Weights of a small transformer language model.
Size: 10 layers, width 384, MLP 512 GeGLU, vocabulary 8192.
Training: a variant of Muon for these matrices, 8547 steps.
Each number is 128 + 32 x the weight over the matrix's rms, rounded and kept within 0 to 255. Layers, rows and columns count from 0. Numbers have three digits each.

# layer 5 MLP up, 512x384, rms 0.122, rows 200-413, columns 256-319
149133147167128113166123179161099134118128086097110151148172183160100099163163086145109189152120157179139147159143092101193105097111120130117072150159117154163130104089127191195125084110156086
115078158166125132167142155146144107124163132105142133072139102159149105123086145154117120078121089106207135154155093091141128118151084159131102064093117082147137135216127106106079114116131076
090159153094208173100089168062093095126124122168179135164119140082130163146116109102117097109176139093144125108134124115140118129126105155193101181122111130101151125160128088167089115127092104
096125146093144109170109161114099082077090128122061095138095127203128115178137138178080133167163136109133093071152101113084160102080107165093163179150204128112082086175197138130150075198073067
083150188109097111159127121167164133112082163154050146105158104154132126108151085080076170146123142132171109127182167118104131102147115114085131203166087180076075125114163097098132113145129137
032139165121064118113146093081143172181120149087145161165152115124085131105122111153093128118089137102161174214120103140193226070112129103135107114119172099154120092133100135102084149151098132
162135122148090134175221111145128127103160140124099115154148121144153134164195070156116102123182112122096088133103132162132195180062121088116045114142114132161119157132110126128186123120068173
085090128113161140105119099152078115138160102147147152104154095133100147123111059147056166119130102115114164098107178124060129095149107121143099108133134103126197125116125153099147132137154167
111151108141147116114141106187181084179138132132182164146090126114116141132113114105146078121127112114126116127165110137085110125092156189126157119141105191068174096107098141099164077105126155
169079135173096162145207104199098107120046156113132137171149117096123096061098078121130187063139077163138096140147124180135115090077098115143113130108159100135070094212082130099146099139139090
136147170130135093176155137146121110122167147137084132065154132147133135155170119114122108136153164087148154135107124134163125144073112151095159144153153146104141134130136093104102149121081124
140134130173099198164073114136167089127168093137136136116186136075094113134164115059089081134070099122168138121104087143158134118126121125150137134143097145107168129156136136135102118144111122
146096138128127096138209116111121182117131145105162157127134152112121152108131142071164122144076114145134157172113135144124134152138127152118089128108127116142099171107130145123117064113153147
078111096111165153134120123149149144131120128126126026153165099175145122190169081164164128060140101121135125163115197100171146197138184125131140157137124162109185118106195077092091094215117119
172150066179124072152079111145131146112143148106171104095128147118062136159100105117077160114115129091039148162130135187168131179115140096084157146203113097140163107186161148144133145106060171
145203119151159130120071131156145132197173137103082131120169104101179094157220053115167139086152139150105126178103155156121114104148123059061109128137167039103166097138156130106128108130108134
168110104104141161102114149118152107112102111093137134201096135108121156124098160145158130090163142201110132118152075177140093109135141094135143164120119105110108081159085167116166115084117122
130067100116096112110164202114135104143122147185123085116126105131120104146140110075163136064110136104184159103137133156146111131155068147093119163098145164062093111174149150106183120138087172
108091168169152132174110083174118154102156113161155156118138118145149081147102107122106154133140184178150152131142118093141183189081179108093077099112088102078163088146146111127082147162196125
158114078169154087143134109101169094095129112115129105114157129149091187135046153112169189162172061093114189126123129149128086130032173128168082148070097172131139186132133201111121086125120129
154145152179150064129105135140158123048107139127105178182135138079137177129158089132133115080082082143163168086173113148171075137148087129158165126152109118111130144096115114138111072160146076
157183163121146096157160079152159133139119125178162092174125136102129078124137135030155115073151075137084168158149104130098106093066173102123119105148183110097130104149106092074119172120085136
115082141124135092122153107104136103084130108110132082100126142179100186100129173102132132141149131162119129099135145131124130215075160137121114096143111107139143116176150146092113162093098105
127134170083180086109127122190145143097139076144105107089162133164196163130077141150125104103094139120170095123131116114185113088140115085077177070100074136079078111113111129113111091131097106
155132173128088167137070163115145150122141114172129137163096176105148067141183128119116089167102174203125076189087117124165169136154148180136077108157101128053093104115149099118133121137077104
146140127063118135104156121118086172072099092115103142122164124114109139157174146102091136140164152101122156134149105134157156134184107118211052123102142117139222132088140093182092138098198113
091121132124145183125149108061142133156191139145146195119131111101084160130141129123126117107055166110102092112190124145092115145134090126144066114087145132142170144089133164148136163170172091
097136104056135087134032173134138132077131117180117074127128073125125110152107126137132137098158138111109116109152116119208117110093131187080153093129195199106165173115163151136180094170110120
130106106134118147135119133121128087187134097129149110115150128092164103173123174117080096115152135136163174067070096171186126109126099158108127135164117178176122212146107077067087141113114125
139135089142100133117134165139139143148142104086134124075121152128088147118158129153135123091039054136090115126108096106121202231187176121176064124136163096217127151155122140132112156123107126
111070080144113107100074112060048111099106146150130133133122142147156159103112129129092141119143129161082084143151099136040091182176096188135082132118184148085095105147180154090069093110151074
138178188107164134138118069135120155178083120083092069123149124182094124087185131121156096071162068160104165116095116159120139162147192157132122134122190085217136132158151128123125069160066129
132094170162180090082151143158102168134159115164152122170096160087185101156127130148112100104092095161124138175089076183115100136105154135180147162090079083096129184136148143082177124136123185
164108150071149115095118161162143143132087162117140147171105115125157061092174127108092156166116142130112098120129070176123109154108127122118121130097129159114096191194099089190139175120122115
140092102123162122167132165131160125105131134089111130205064126086102146116154107160068145121068128125140076116154120152113111107119137122137146135153126142122112121108103129140135117140078141
143121096081085100177162152110137162111127112115113150167128034111046213210117188063118147089177108047137135160109104167078153185111127180120176118170117185071195115100136154168192159117114216
112133160086148114133130121092120092182183148115116115159072106126112153190097104117100120137130126087103098129145150147144125122168149147143097182110088118118135097143207143175126164096164167
158100150167126119229151104112124090119126143106149141106140147145149111169068112113156150116146136114162182127142123087090159153096147153144103176174117164088176127147154149161106139067099070
115094112097132143190138178075154105154150121138130177146151186198149112153095141109117130065128140164125200097128125125099057172082110107142144126132121147171141118079095130103128158114217083
097140159178151123071110103140113149115116120099123103183205146123143137117074099120076172089122119137153123138126147055169147142130129161127128121137126134163172092130104128066179114101138131
198146143130109118189114137113142088105145172141131114118094101128053123096125111092177177168064139100089121157127082104152097074060143131090152141138121167131101138143141147167097123149131138
152167089090137166161095134128150167092128106163141108147126113081152182143131114120089114130043104093120163181121140107148047096155134100115103081165141165155111136105117167126099127124116135
120146137128108123153146169106182139110195124108115111176117170174124118151173160131164199156184161084091181112121159111169100104105144158154151190178056177101135122104142155143113127068110117
150133132140046139148069106113173148162165112159104143153092120149134123113207129155136153139102135185132118086164119085108149130110096088079143110126114176071133162199091160162133117130088152
129170154213023100201160147135052110120104155129141089147169155054098132109099102154147112094161084129133122118149079151152104175158146197109083103088098060082136099117126104184077106085083185
154131175132135118111136125073132168149092169070160115160130183170144160117151112153165093129126051122101095143142100205128132096139135191124096063111099155061115085106068163097143091089099121
118121090200086172092185131121165113140108119136137088088123143088161121104177071154141090112109138132135089091093129105065128148159114103071147125115135108175103091057112163058125136164127137
191128165135116123091103174154154148196183175155139133139157116103149115092119092121121151155133157123090118049158127120134118109149126149141097152133140072116155183101168120128119159175117129
077160149145123132122122112216178164152084163117132117148084165110142111137139104151190136141129155117105100162149143080120135145127132082127128113173089158135152124117103065155157119135150158
135117105099094222098125086111134156127169190162138141124146130102130160141098182132163164206081128080181223110110155061114157154039124124073124176173117094131076142082154107149143123118119220
110139114101197151095163133107136111166149198112122145076132149146136137130141078100102146122093213114161065072144130107171101130090141144109162147162098130080101149100134164120140112109136111
138164141125100168116102146133074117171170091101112152105162126076128142103092137124130077087146144080167085143103112140070122138110134132105152103161111170161093107135167180140155076124106113
076144154098091132150189107175103071186140127131109097086141158182146151152103077145110144163089103096135056155141096149155099134122164077191083113131174109134088171154107107151160159188136169
081124094192073158146189149132080121094115140111120165115058159172130178103109145075137115086074100067141100142151116091125117081098102079144151122128101105121175104164049182114180108101082093
096118104135115170152206143161151098124099100064110092139126144136096130140163140112069163128096124103158149114088091160155117136130056119155105129174110129127045162158141094150131094093159168
136137114177123080102102081110118170123100135126074102101083116099098092138114116111147099054089140123092120149139164088144099197108126130120142157101116140161121117154125117142134112162120113
131159161087138148117120079110096165163154120135112167150207140039129192177136142155154124122127113147107098100156101154141135217130121140123174140176128146100126090149100124156180147103135185
155120155121114069131159143134113111123114137186112070133157163106191126094073159169171138117164097136161060115122124178141121168118083136130153196179114121118135163129151089161085087094170108
101172131083068130109052159142120116140152125132180137065143173079162150162121152138129144100117135132133138195131129136095127144124146089133113121157153112190132182107059064149097123133094119
153129131156163159182153135174138158153113177145085135136095171128170100164105098149166170188143169098141169112164097167148103110118134137119157131136104163088154136138104149102189144105141076
119132134074131153076107133139124133149083167109074107079076133118169163123160132125114167137133118163137178141081147112141096145111117109109073108145096099138097173109087169170147122168083103
165126102097094112092081135113150120098157067114153180036056206149111188099128125214094173175074127083169175145165141128109135110127133106176099167111169101124064073087125106151101136060130116
096117202136188173080115098117105121144123120087146205161112099177118132103152117144113111137089199084188167110114114104085094192093115098121080126173173119096189131134123149111117161125072143
140092084090127086140139106119054113095134136118133140161139070170136028128143135061090125122095136154087129102064108149157154131115134088150118140133134137129133076133127175114139087163102190
168140130133105132157083063107097119102178135107098107119110140126092081120083147088148133106063123142103082165152099173130086097119121190118110072136081088128148136077094149111128155139140079
090145164171121047127164117198069171133105181112108110108117156125095116118122133083126079137111160101142099142119142102124166139132134099145133149193113113177090132091136134108133157127114097
126138134085125133094146147164098114108113151117132107055194115138158171123152057113091080113087114053123139120090135133145142121103103114147104127074096112126107096113175166084154187149180121
135153170107121081184150134154112099120091103138156121174124066131095155154137144115115113137190101205156067132071130113145144137101100150111143160110129173138148106131130106144094130125120098
118110164157106134228107138189131255186070188142108194147103109136100133092168135160047085128129155134107121118121184143114147166122114163165128119086080127149113076124187117112130168183109113
108094092113175142157148133162140117151102109094115125089132102149090164143111105159181185086193163046089108084140130103137153135014153096170101120101103124123155170093123151127128064143138211
148099139192193110135063114207161189152111107121116174101149132115128103089169097155146150121116155158143183131142149148126120173132102171115186147090144185093118126125128091100155154134122149
150075075189058147111111098100102140112097090134149146122122122097151093107124147124178090071112144180160102122155169133090137132100160140189129128144108111112092147121183121115122098135125138
182114093154123147099131151161180072144120127174087124156150100066094135066061152172104100156184114097104178165088129114100131133175124103106091118143136095109168166105120093177110124116079095
156084136161103145104119119090126138155096149120160111114212190133140135141155124113182047128160085138103153093101114077141130170108141064157075145067115136170113128112131135141148142108128191
150130087144149120126143098127155197151129136103119146112189154157040157141175099143125087119141098145175102146137144118113122061137125119086176145147104156166180138134159115116087126138136125
065115078089125135092131146103150128091095146099161171140102116127128089105173156109084179127117100124145130144113186142174108155096145127129124088138104104133112156121098063125168163152166063
067072137162143133074097137150079137067185179105138148120128143164132120158074084160125125138134100090120150101147135141134138135061110101119160179179146106195140120109114085150137111148099108
148163097093072169109152092197108140167130143083155104154126089154086135104117082179146095130137079185108106129119136162137142125179154104081202074166158136097162147157132193110110128177131135
180160131168097095121079164097104120110133118129129124088184098179134095113166141103136110129045141098200105084074127147104111138141135162109120119183114105163120087125113149097193192167119063
108087115103086126203121114102162133138117045096087159162121070148178128078163118098093123069107114115153115131147165136154131103116190194062170162133114111134189110141152173109098140111145139
100121101155146082120109103140079125149129164128138122117130093181131174125103186139190095093053147178150199115113137092135109143077096130109161192168114130130141131110115073130175125057134131
130154129152137084083144165162193123143176119178119137065103173139093145102162091149121163107194136115164128113089100110065152104131119127156093116061094076091093142137141131107134115152172049
143084110093169175103119071134141123204132144164146127232084076121119120119129134136128085130032128043170129151187124162139180226116117122139153158095145133136071161112100109159084130144132144
112080137120123175098144142079141126136119184145115173131085122133172137064142088090184128121178097165135142146149127105137122114129160159147217172085174156111184151115134158113080123174104099
117192142144075128131152115079105128108120114157095144130115087189105078068185204100172094108165135121139047057137136137037131087132127132127158108161113142153151102121170127096142112138123120
143137132116095160116112072145128130097148141133159134173102208096119093136153075120109101163194133120111111159126176163134127147172187173081077103126169060211122134115112130103032223130118132
157093115122133167150087186140070120131133123111146148127139099189151121159059120066088099115126124143133147162111087126175083161144165127150169180105143122101143102194159167148140127144126138
096100163121105122171100142147059114210069092095110148159163084175127168156133108141128146126150146138161157133103139106163100108188186116158158207113144135097150213128070147154130130096096087
166144134142165114138179104111103150161129081159096066161112092091135178164197173106133070105085116106171133146133144164148163164146127167097121139097141163129113100171148155138180080109124050
175091113119115111107100156115136117071080129117119118143063073108144138095101159109122145126127168170116167110140122101120107099115142146172170151141090170186158118128149162106129142092133138
112113110161053187131078160123123117164089173152094137155099149108168129056195100113103112134157152118178155115109139116117126127109125107114123086103130069116176186135160093105181128102127162
135136178146136158151123147125091203140156134081092111155114138157089167117172200142114202230171091134125106007124145102147156112077092125162099169123117191126140173113087116107152166216146070
129077121108091121126129079090166150141083103123119131125117096131102149151106169178096141157145134111192076085103112121178156167163153148136139098091188177149127161174118152126133134094139129
137176089184146145108120148114092148126199167104160133157129153135112168138179148132124138129095095160150100110115156118120118104131161077102162092147091126138137109153184144140142170144100123
189156092171103085091116156092172073112120150112136062112146116122132117093055117125175185170173060120161099108119126117169173149140129102085121124115092178135086100149119136133168149092139129
085167115104091031065133047118127136104120133164151109056144124165200167102128071189099153199068108160151094120177155137135115174123153134129125185143110122126179131154103127201121130177148184
151132139086117159118168099108099099129141169125142114128120109139136111117126134157083122158125077144071105126171089121150125141139086162116114143105185183117097081173122159096088157125193132
124149109112113115175098116102136179102089139191090060141168159083125206074112121068198029127156173130130070120168100096146105128096104109191114108108121174169149099090178125136144137112127120
098069096118100078122126096119067128140127136124169155108141157178171091124102134125150116099144107083133136125108099104098117086114089112115124135122123134099192153081127170141189128141144153
095148183182100107139102173154120099092073091095149167117128102119082099036094137170142087116115110155148099140136120108170152155163114100090191169116063180117153129147195136137145058092161096
056111134123100128106126138176076114114119072070130138130175102160123155079153108131132132078127134102167138084165132167136065150152134187161124141103154117058110061141092164135122173135180156
120184106088112125136052123135125089163098236099101111143095089161164113186153113163107146129063152128141096168096069149095092102125090094093135129129166137137177115123093115105119159108161172
123168154148090176127115175145110097100134109106153084166147107195081121147166219113157133115097092144201130174116105177119127091075127133146141149154169152140165147137167118109114107158129147
113141069111148129118118095127107114061128163114127089092172128123136165178098120125162102112133122108129118099150120144096159088099108130120080155152093139177150104079092117103101147144153134
147159189129123114101141158153127199155138111071170100143221104169131166073129111099083082106113118160143164146117069053117125162137092135141092122124185143154152099114112177124100118198118137
124166079170163096104127174150121126034093123139167143117155171095099107148121143112199117193103146111088172080190148149169113100131180118064121081169132148057075114136134171139114100114159149
137096106113208121196124106156145167145124149155218190151197095124155139129204140115165136116171096127138151102127117117060116130076107119150102115124084126129133129167169086125149122059104087
162140117145174118093170168101205136125107159189155091119154091076171098139164138150163139102157109143138174143107141120143119118148124141149071105093110153153162099118083133056091131097165118
108085141124120125136185117169096193127096133110134135158144082124125140117181094085172117080107167134157184097175138118088120135132170142170118168092091148099176102140185109114120144143113106
165136166140063096122060148156127120139122133116130144150131166139073123113107146140149134092129075145115124109088079165085100163119184144108128208161138088156165146147073128135112155134160199
125158166099148169126125111079180129142167126174107150098162048125161179082146200082075127079159135109122147141169146120090141136103143126123142136181149134155156131156124130108172111164162125
083124132165068107084120165123115102148130140135147100091129126183101141103106149140045130159133136094135115126166161162140079141154137088154139163087107087100073161078130140102137126121093136
054175125148131184148086195172138125088135126138161119169146108146089145138126151093131062118123136182119107142163101088120106076106118126085184122175108131097134098102130111110190151113103124
145110139103175168099152140120094156122202129095102109141107063077059148154134156204215081056056144090156164135138117110086132134116117074131089094100123165059138094155102083164148120109123120
164169106148162146116161085160080097146115134110173133171114140176110083118138151179131095084109130085090192175105065106088110129114128152179078139163100136080165138089100151159100121147096077
139070128132151146158118098067135140104093093037110140216079056122107114142137159105162161085128149111119120138168166091105161038185104109147184115114126107173157171128087080080125160144112151
139036106149178128103131171166058134124170090193078098101093118087141144087115179088154105138162136112084181098143178159124144050122104115079112096117153094104143155133142121170142160112166140
170098181116167103107133135162158176118097178067199096157129103120115099080129112127141089182100127108191175119128038126170144138134131180079126100115158139116151127081145199201139160143170121
141180164140085124100148053087108137098136149164134139136130122160085144135124092099121167111186128148127152076154150079132144167116201125172172141115112136117075110119133114179133145098107090
175163129151176126096150095137139127113043146123157061098157135089120147155159150155109106149119198086121046152131136093134093116086140107091163152109181094116150200178064141184075128084127124
132174203152139155107144088141097072094093095165153085086153060148104173109155085094117138161147131137139142105140144181151155087068148161169126177157178140191130136166117149159150141086118133
070125129178104072187084133105091129109099113118140143157157163132149088130160152218116149132103135142112141146174102150144171079115106095185066137155092126116111174081087134120144129112091080
115070210111122120100134105117120191087109138085124105110167112131090180125109121131124100117136120147121184101190127150107128125168168093169167135116111118102112114117127172155073143125153122
113109115103118075148104081122158076094134149135093105099025134097098098149133167178140118206122122148091139120191130152125069192109113119096192141139124108084180161147146141126095146103130127
112145139083119116128098138093131081144185094122165144153107170104104170161155086127114117090164116113138106132139107126130043125077120117142096175095135108079103079107101194151097105178136126
095075132150155102173162111084179108177106163150157149105130050145087167189084042140087156122101104100067136141200058104112103148106116190115093133111101093154116129088145152143137140177134162
128141108097027147150105160082096150125118107182139067146129137165116105102129077144146160116159124102096136107089121149156122128121117157143134121139134152126089133117096074175135089159167129
152130120153180097129073169160088119106147125119133139183100165164097110167172137157124184117159085161082101135100102129114120144147203143129126169171078121155137110044092109087140070108133149
145083092045139158122102151137145113120175121143148081151152156039205148127089104142148158112132114134144115107146170184152113124086122131132121079120160148134125203061074093172115148175104184
090159197244157165091069166124170123159115125146089158139143136199049140120130169138097159130101182151145107110098135104174128121092070145074155148200166095102120170109120188170084118127138099
116139185125208159118158129109145173129138099030106209138108140160125235099116155116151116176139161175122189083115120071141166136149148153159113133166088106180101145145181173179179091177078152
083140136090128113069143135062110133128121134152152180192086114154063146131174128141109099111110171108152159097052114139103122137155128130089190137173138130135100168142140153139141098181142150
112182058110131124089166086088152183158143094138083103107099166125111126137178126134070162140164127157147123162150172092110162106125120098128097089121082106154158157146139110111157127175089089
170098158118096134114164192148164081108140093100082107074166130106138167105112117127197161175213171102172096129156154128083123129164166122082139121138152145039119118106135085103156147201155152
150175178133131119116193192112174153105141117109150132160106103173155138151158092117146078127109163079101143169107174057162098163092150157186097132172187124140110147128137142087088094125141112
093134144136187158113124120152141093158137133127121126158110160121092143091153177139087114186140154133032137135141071113127167109099150089188122100140040164076144162177126149131160138130128127
102131177093106190095094174136117169119145113147170100166192101087125182199118160094161097194130131074117145136103102101136113172125092100137132078166171061126148169112125130160145138149121120
163113208170117083152138091083094081158104120155135192167144138148130151140156100142094093093180135179084140118198186139110065095134113089138150111189135119127163130130180148068090133096113129
072123196162102134162051124113190144106144091129151138119126122115079170121120127140157053082120039188078145086178169116126164139117205123133151142149123161135079083116061138122064152085111107
113205188070120125164092101085121063159135087153119186087044147095078162078126116126216106168132129082087133126158150137105083122168063163107094107123110128207162181147113123142133055167163169
096085107109170172096106113119149127160185107180102121093138056150130150164112104160171161138133124114122171154127113146107162131112146120173086081146166079118100159131093085129172135112110128
134091139091115093142189084174113155182140124131146125141145112191154157124073092104134150129109147124105141138114101149129150137208111150165119125181170153083104090110117125151150119096101107
103175075117094147106079152164131100090078077118146114145223111153122116109084130169173116159200156132075106118086127148097152168194093111177123075147146167115149141089159132163097139183187151
163122153088112161080110153147095122154084165117091146120145113149158144157098176110153122148128095154114138157134195167125101119131154107136124077069147091113071094153123078121151110123146090
145123113172129132193106180126156140171136125097135149117150153090087154133169100141137131159086138216094111169137114109178085094123133130104091131088188086157089155133148113122147096124122094
183195133148072119113096150033138146154162103131155133146145178135108134149135175117132154132115166118122130136110116121111153085098155141130140089075144143066107096129089132103104109128083115
068206106182076040198107071033092099136110096151161169129181152089078106093180137085160088179141178196154188156093117137164158126102095204121179084112154120177152071115032120078111127105213214
140102111117120093120086128144088136202097090141113139141111156170125137110127115086169106168143128146053096141118105110094155144089170157142102120097128134118119129132151089077136124135126102
125087141126162137154169144154148109099117146099148050151135175133124157166213157072130115142183088134156092160178088116113124155098145110101102076124161121161199170131129095153149161129187080
157142112137143154128157154142142113099130134128123179158135183106101101084169136081122080125142084166108168120124119066101119120155104114164121087118114068124158048094184142096113125106179135
160125160159102176044087138186084183195170105123076152062164222170155120133133146100112076159130140165191176091099173117157132106165136146171152187057063079193122106155089076154077085089167102
137084103148092110095168155143110137141077116048159114110176111078096090153153134066175091112097137145137166126149158093075155116145091140127135106129140149145142124123139151196130121107103103
171083131095117107116133100123118065114143142155130122140108137159164126161173112085084135142120096102129089111091142158078080143115116154177170158128156132077107114110123126149130087176198136
125068133131117113118168203150181130119099138113128154178107137120156133181093122176098141097102127083166143145164149126115091093115154099077164047178103163131111140120071157162162169140097178
099134122050126091154151114155163059126123163140152118159162093110156127070167124163095174109090100075100139094095164127110093068085114121151081044108091092163133187101094025117103158113078109
128075091084109105131116106164057123078101100123164159161116084111105093128145136134139143124185138154162120145127088137124193096108099122079134207119124120130117132107148118162125144226191148
143141109154153158113137165149124116091147130108116146163143082129129132093100098144130145184142120105098172112131092163108170087148148129156126135120139101138186152083165166125100132155078080
122132141119123138138136029192115113122111144183119059125117169097188080079111088104087138158144148142078205098152162130190155145112154127153070144087134141144148102104068121114178116154151122
074127146126120127154160098109096150127200135095091153091123192182118128173127161134085115132134152075116142102116162084106107078131156190136122065087171106147104139159152165143162101084173142
142117127111106059084071048146135136111134125088146106082082117111153113108108147128156166144130138133123147108118139136074105117044106151180102075124129131122116107122100097107108080106140089
154138143122162133118147179094109166029111162071101240147092173147176099059160102143132163114130118135170118116096130124135126109119104113145094136127189107097110173131138151089163088090098093
198130162134149132077105075097093197123101134143148078137114176124079139150181171086119140100115114157131132123126181109088122115128157109140095092155156121080114125162145161161094127166171142
083173097077131186123149144072116114135116121154090138120118124179102089164092092115126122152117112072090145126114076148153157078148125182071150125117113108175113139146145122087143104132095187
141134085087154140099150141139121159121135128106181102097084129125114143150146096117130124146131095120144129114114166109098151122122106096155122107164106110101123142101163120134212133108103120
090087128078171144144108114092074214143118147142144107101128117093122135124057116173104122060046119111164113094098101112144123117125114117108129081093148134149090079074086130137075141177126110
066164100137154139122140192193187093150108096145127089144168091175157130108152091144168140127161149144097125169070133071100119143082153139156123128121142111107169134154111105093154153107137138
087178110105103187109096104120168120082119076120113123104095161150076137151115144129187146124115085194104111152101116100142120110140116182153105145096166104131105095148087175090133089120121130
135159141129144092148094134072198111083145160120126129108135128159048112127121163169154108126085128098098028129087098175127078106133130169113161085134184137117112157121139093172175099188136178
069133084158157146155158162081136140120100144136139103120084138119140148121123150135060085087137163144159164053132142115112195116123159133154121133160116153149147133138135117149166083112163122
145131069139120080090171128095122139123172149093155089127177077158136134088102120106144157127186123088112112118152120037124146133134120079173108180137173089137163144082172111166227176143141107
158180193152115123130091139082109171108147099112135113078142140083110055137138161117149074121114130147173101121057140093150155136139125117103119148142128179144105096148127149203191120123186129
098130146116103136101134118143069128086155034130135191089136160162171138107118131195116134086165075107146167108162104067165151109131059191097159174138194140185163119157171088045115087147089147
150118196175150115125076121091171094127114107095064143203145150131137080100163122129165129155107112098173162099114104102106111105097110166170163121103130136109127136115128087131149193127133150
173119140085122172150066112169126161161093075133120103155148094213116130149113144115146127129107081150135126123140126077165119099115122122169101187064148084076155191073138088106162163108088106
105101154078136081195088105152175178187150109102137119155143144186070146173118132094093130127218086100112112142147102099104153118167113144127177176150147129142206128159089113116135148147077178
102158242084134115092197105145199037127192117133128159108095116092147154224134125117125109118075089131094089135185109157101113150161166153106162164108141103105153094142105118184139102109173052
055078124099137139102111158120147135165215130153160147138135165136173180182102090122148167155139124148128114099083161134128128113104144130134124179134116130091128102147202147141099101120125096
124130128094054109153165121133126112112121069082076075130166144120147093123167110092141077135124188075138140169105137086134096106086111103213154120065141140111074178170108159090134148040106153
137152129126188115119130136090111115134137127158151114081083097124129081132100120111136089131107150066141085114190118143108062168103189128124177111189154099074171127158142100186140104181112067
086125059074056092081123166184120155134137119106130130111142112101189119139123127124100111146111195142066140126076213125124103120126106145141135170190164094140117151079100123102092098124162118
132157122124102069107120155092175145112129057070125151077093178134102104103154137134094167157109102136158090096128121117125097064157108118179140146146121115129102118156142138097155063138152136
121131061170150112110108105134121143078129103149039155085113180105129154234183136092117159131114131096184112152151077179107086119133199195198129110081140161147109131093128139189143106123176097
128116198146147142079097141084142099137078069084143183152132063132141102136125127147115191155151090117145157100160103113180146095176144194134113143150092139152164115177151150128130116110144131
121123165139055082081083168157112142085153093080134140129186115125134149159111118167145151104152113137079116112167144169135138148085100124093129206083133122162161164163101148179145101181137138
072140147114118215120110090111088151111131121092085112066125178122178118078106176104067109108079142159145164156120181152153150108059178148123115141111163080116147123095121150122104154125081119
155139082107138130118137154152107091161088110096102141112108097193150104158129100126120122156080136138123187152111134107142122127154149168129135127199080065109104101159121121118191119110061154
080114167089116118171103132118139134083121113155176142079151140148105160174150132170105070156143109117155166085162176171109143126180105124124152136139106143085104127098156109184137164127170125
168106140103158155140111154128097130142149078098065102154097120165118132133058135117129164135128142145166096105110097112133084160121141128159131169146162115023138142159107133100098115153139173
152129152151093113123176131070086094221097110144153131084123102135121177074106110152088134027153144162107122122122149151123139088106134162107103138043154121127093100110210121091121114095122159
112089181072156166167092079089152170147100116081043111093155183094131173103094174138128125132077149131112144148119153132155121136119088134125170161152130140140118170126101100110162077173059181
147125135178160137148095101108125093123084169134149133130131150079121141145112139167120178114138118144096128177180146146189093160117190134078105111118108157143168116135089101140109158121139105
109135153170103107109064094160086127196146114137116146142140145106115169154148146124098109133102110131101191158094145098134141127151112106152155110103087138106117138112172096099138072112125125
126106111103103131161130091104029158147147162130102082122141177085111097124111092150086108133140147079126152135140126099159183079110156093049073147123081122149059140137092141167114144128112032
123170132070106065146168151126167175167101200110135176137151148143064119128157133150089137161089162137097108144131193169135150093133157081100111183157147136143143165169126121113120137158126146
111134072099185162102195149135117010152106069123133125139165127083112108169129135134142121173161082123095156088122113154174161163114148130142161165121110049115128099123125108125140137153124126
170110122105177167175138085100104141150107124165092053147101077142124126192136157134126216150088178124104185110109072163085098118148161162144168125064106143100144104107086100150141106105150156
084036055150183125095099136145113097100151157107118144115143160144143117117129093173098135097075100155098126111085055131142112186161113132163203170133102099149113111103170090153142174120157126
121149094163135159153113072128110143121131103184150160120179107077144128102159149084136148130079129171121080138107158140154110152064130167064050096138084131084115093181167071179165115145147170
089176104162128160156106132198131146100171168114108131114134133080108133102106107138121092146144102121162140115165083134058133082124129171128122128144160129109186134113145084088135158165114104
119182156114179162170128173085115142162086108193126088187133077098153053089127126106110174133139191154078118142090113172147044171058072129086131113106121079145136140192177150084122134106050180
173135117141149117151123153141121173172141177122127172160123089092201139099120154092098115175131113147139166117129135091181141159145163134135143138121166098107164143131160131109091121127098160
146146190160052149116156140133116128181130136120132160101131135127197109197090151135173116115171133119121130125118104116095098116095101132094051133124152092082131110158201166092133127155105132
095159105122151109092168138131187144139098133071136081099163133128136138121145150099152109097155144155183144127130104080129090139109098105195162150193151170118131050152114141156137161100179132
101146104179131112136082173116181120148080075117139153179174126132160167153136174051125089145130094081158163148096122091180148117147131108168084199119105092099161146064086155175173152098053062
147122153147155056141101154099142114133163141143201193093128120110104103069099125112126136111102096111112149151144115114179139070066149125162135116151097100151145095119108192104121093120138139
149174123060120159179090141162147129111109118105101162159142118126132122101111120188111096105130146151119068125112094124113183096106133111171167143203114175078136128026128149153139132158121164
121147171145157128135094146137069142144079158126206104156043148052167157096104101127107123159205185118087190110091128109125082127136126072143169093110100204131183115186139132076156086210123136
164112095073143200129097100138121104127157090100157100103153123107131062132178167106136078116173121123088094154119162169095149145133149141089142123124147174143151125131183112120140097102092129
160167106168185069143108126110149096120064122129088120201117107133117143094086168170129065098149112103130143101148098116150125083199135162120086090167119102130187112109082168110088051153084179
145087124162123148113129077154124162161112130105109125112160119186158112166095095094144130144118082174129127063155138064136148150116156186120127109100130153162124086140071159064221108038132137
130154127067142168160131137127157125121096073125170100050156150162130154090133051118120086162193115098052049105123110154124110151114180102201076097129094098125091095111140089114122080170115120
075152127129168128095193098079125118114085123152148177127185150092059135095133074122132112118081091180138105161091153152193154114153126124150130129118097128161107101087093071107111191120116125
148120138124088206134141175114106109154105141104098060081131153137122063125147122143129062117100133110066126112087161137146085082177100133078122165143118131088143084103123096089129110107087168
083162161162121127078126154174120114155135106160120166151122176144165102167156090091159148131108155146147090172070131125167147095107117158205115105107138176119143153115086145143187141137110101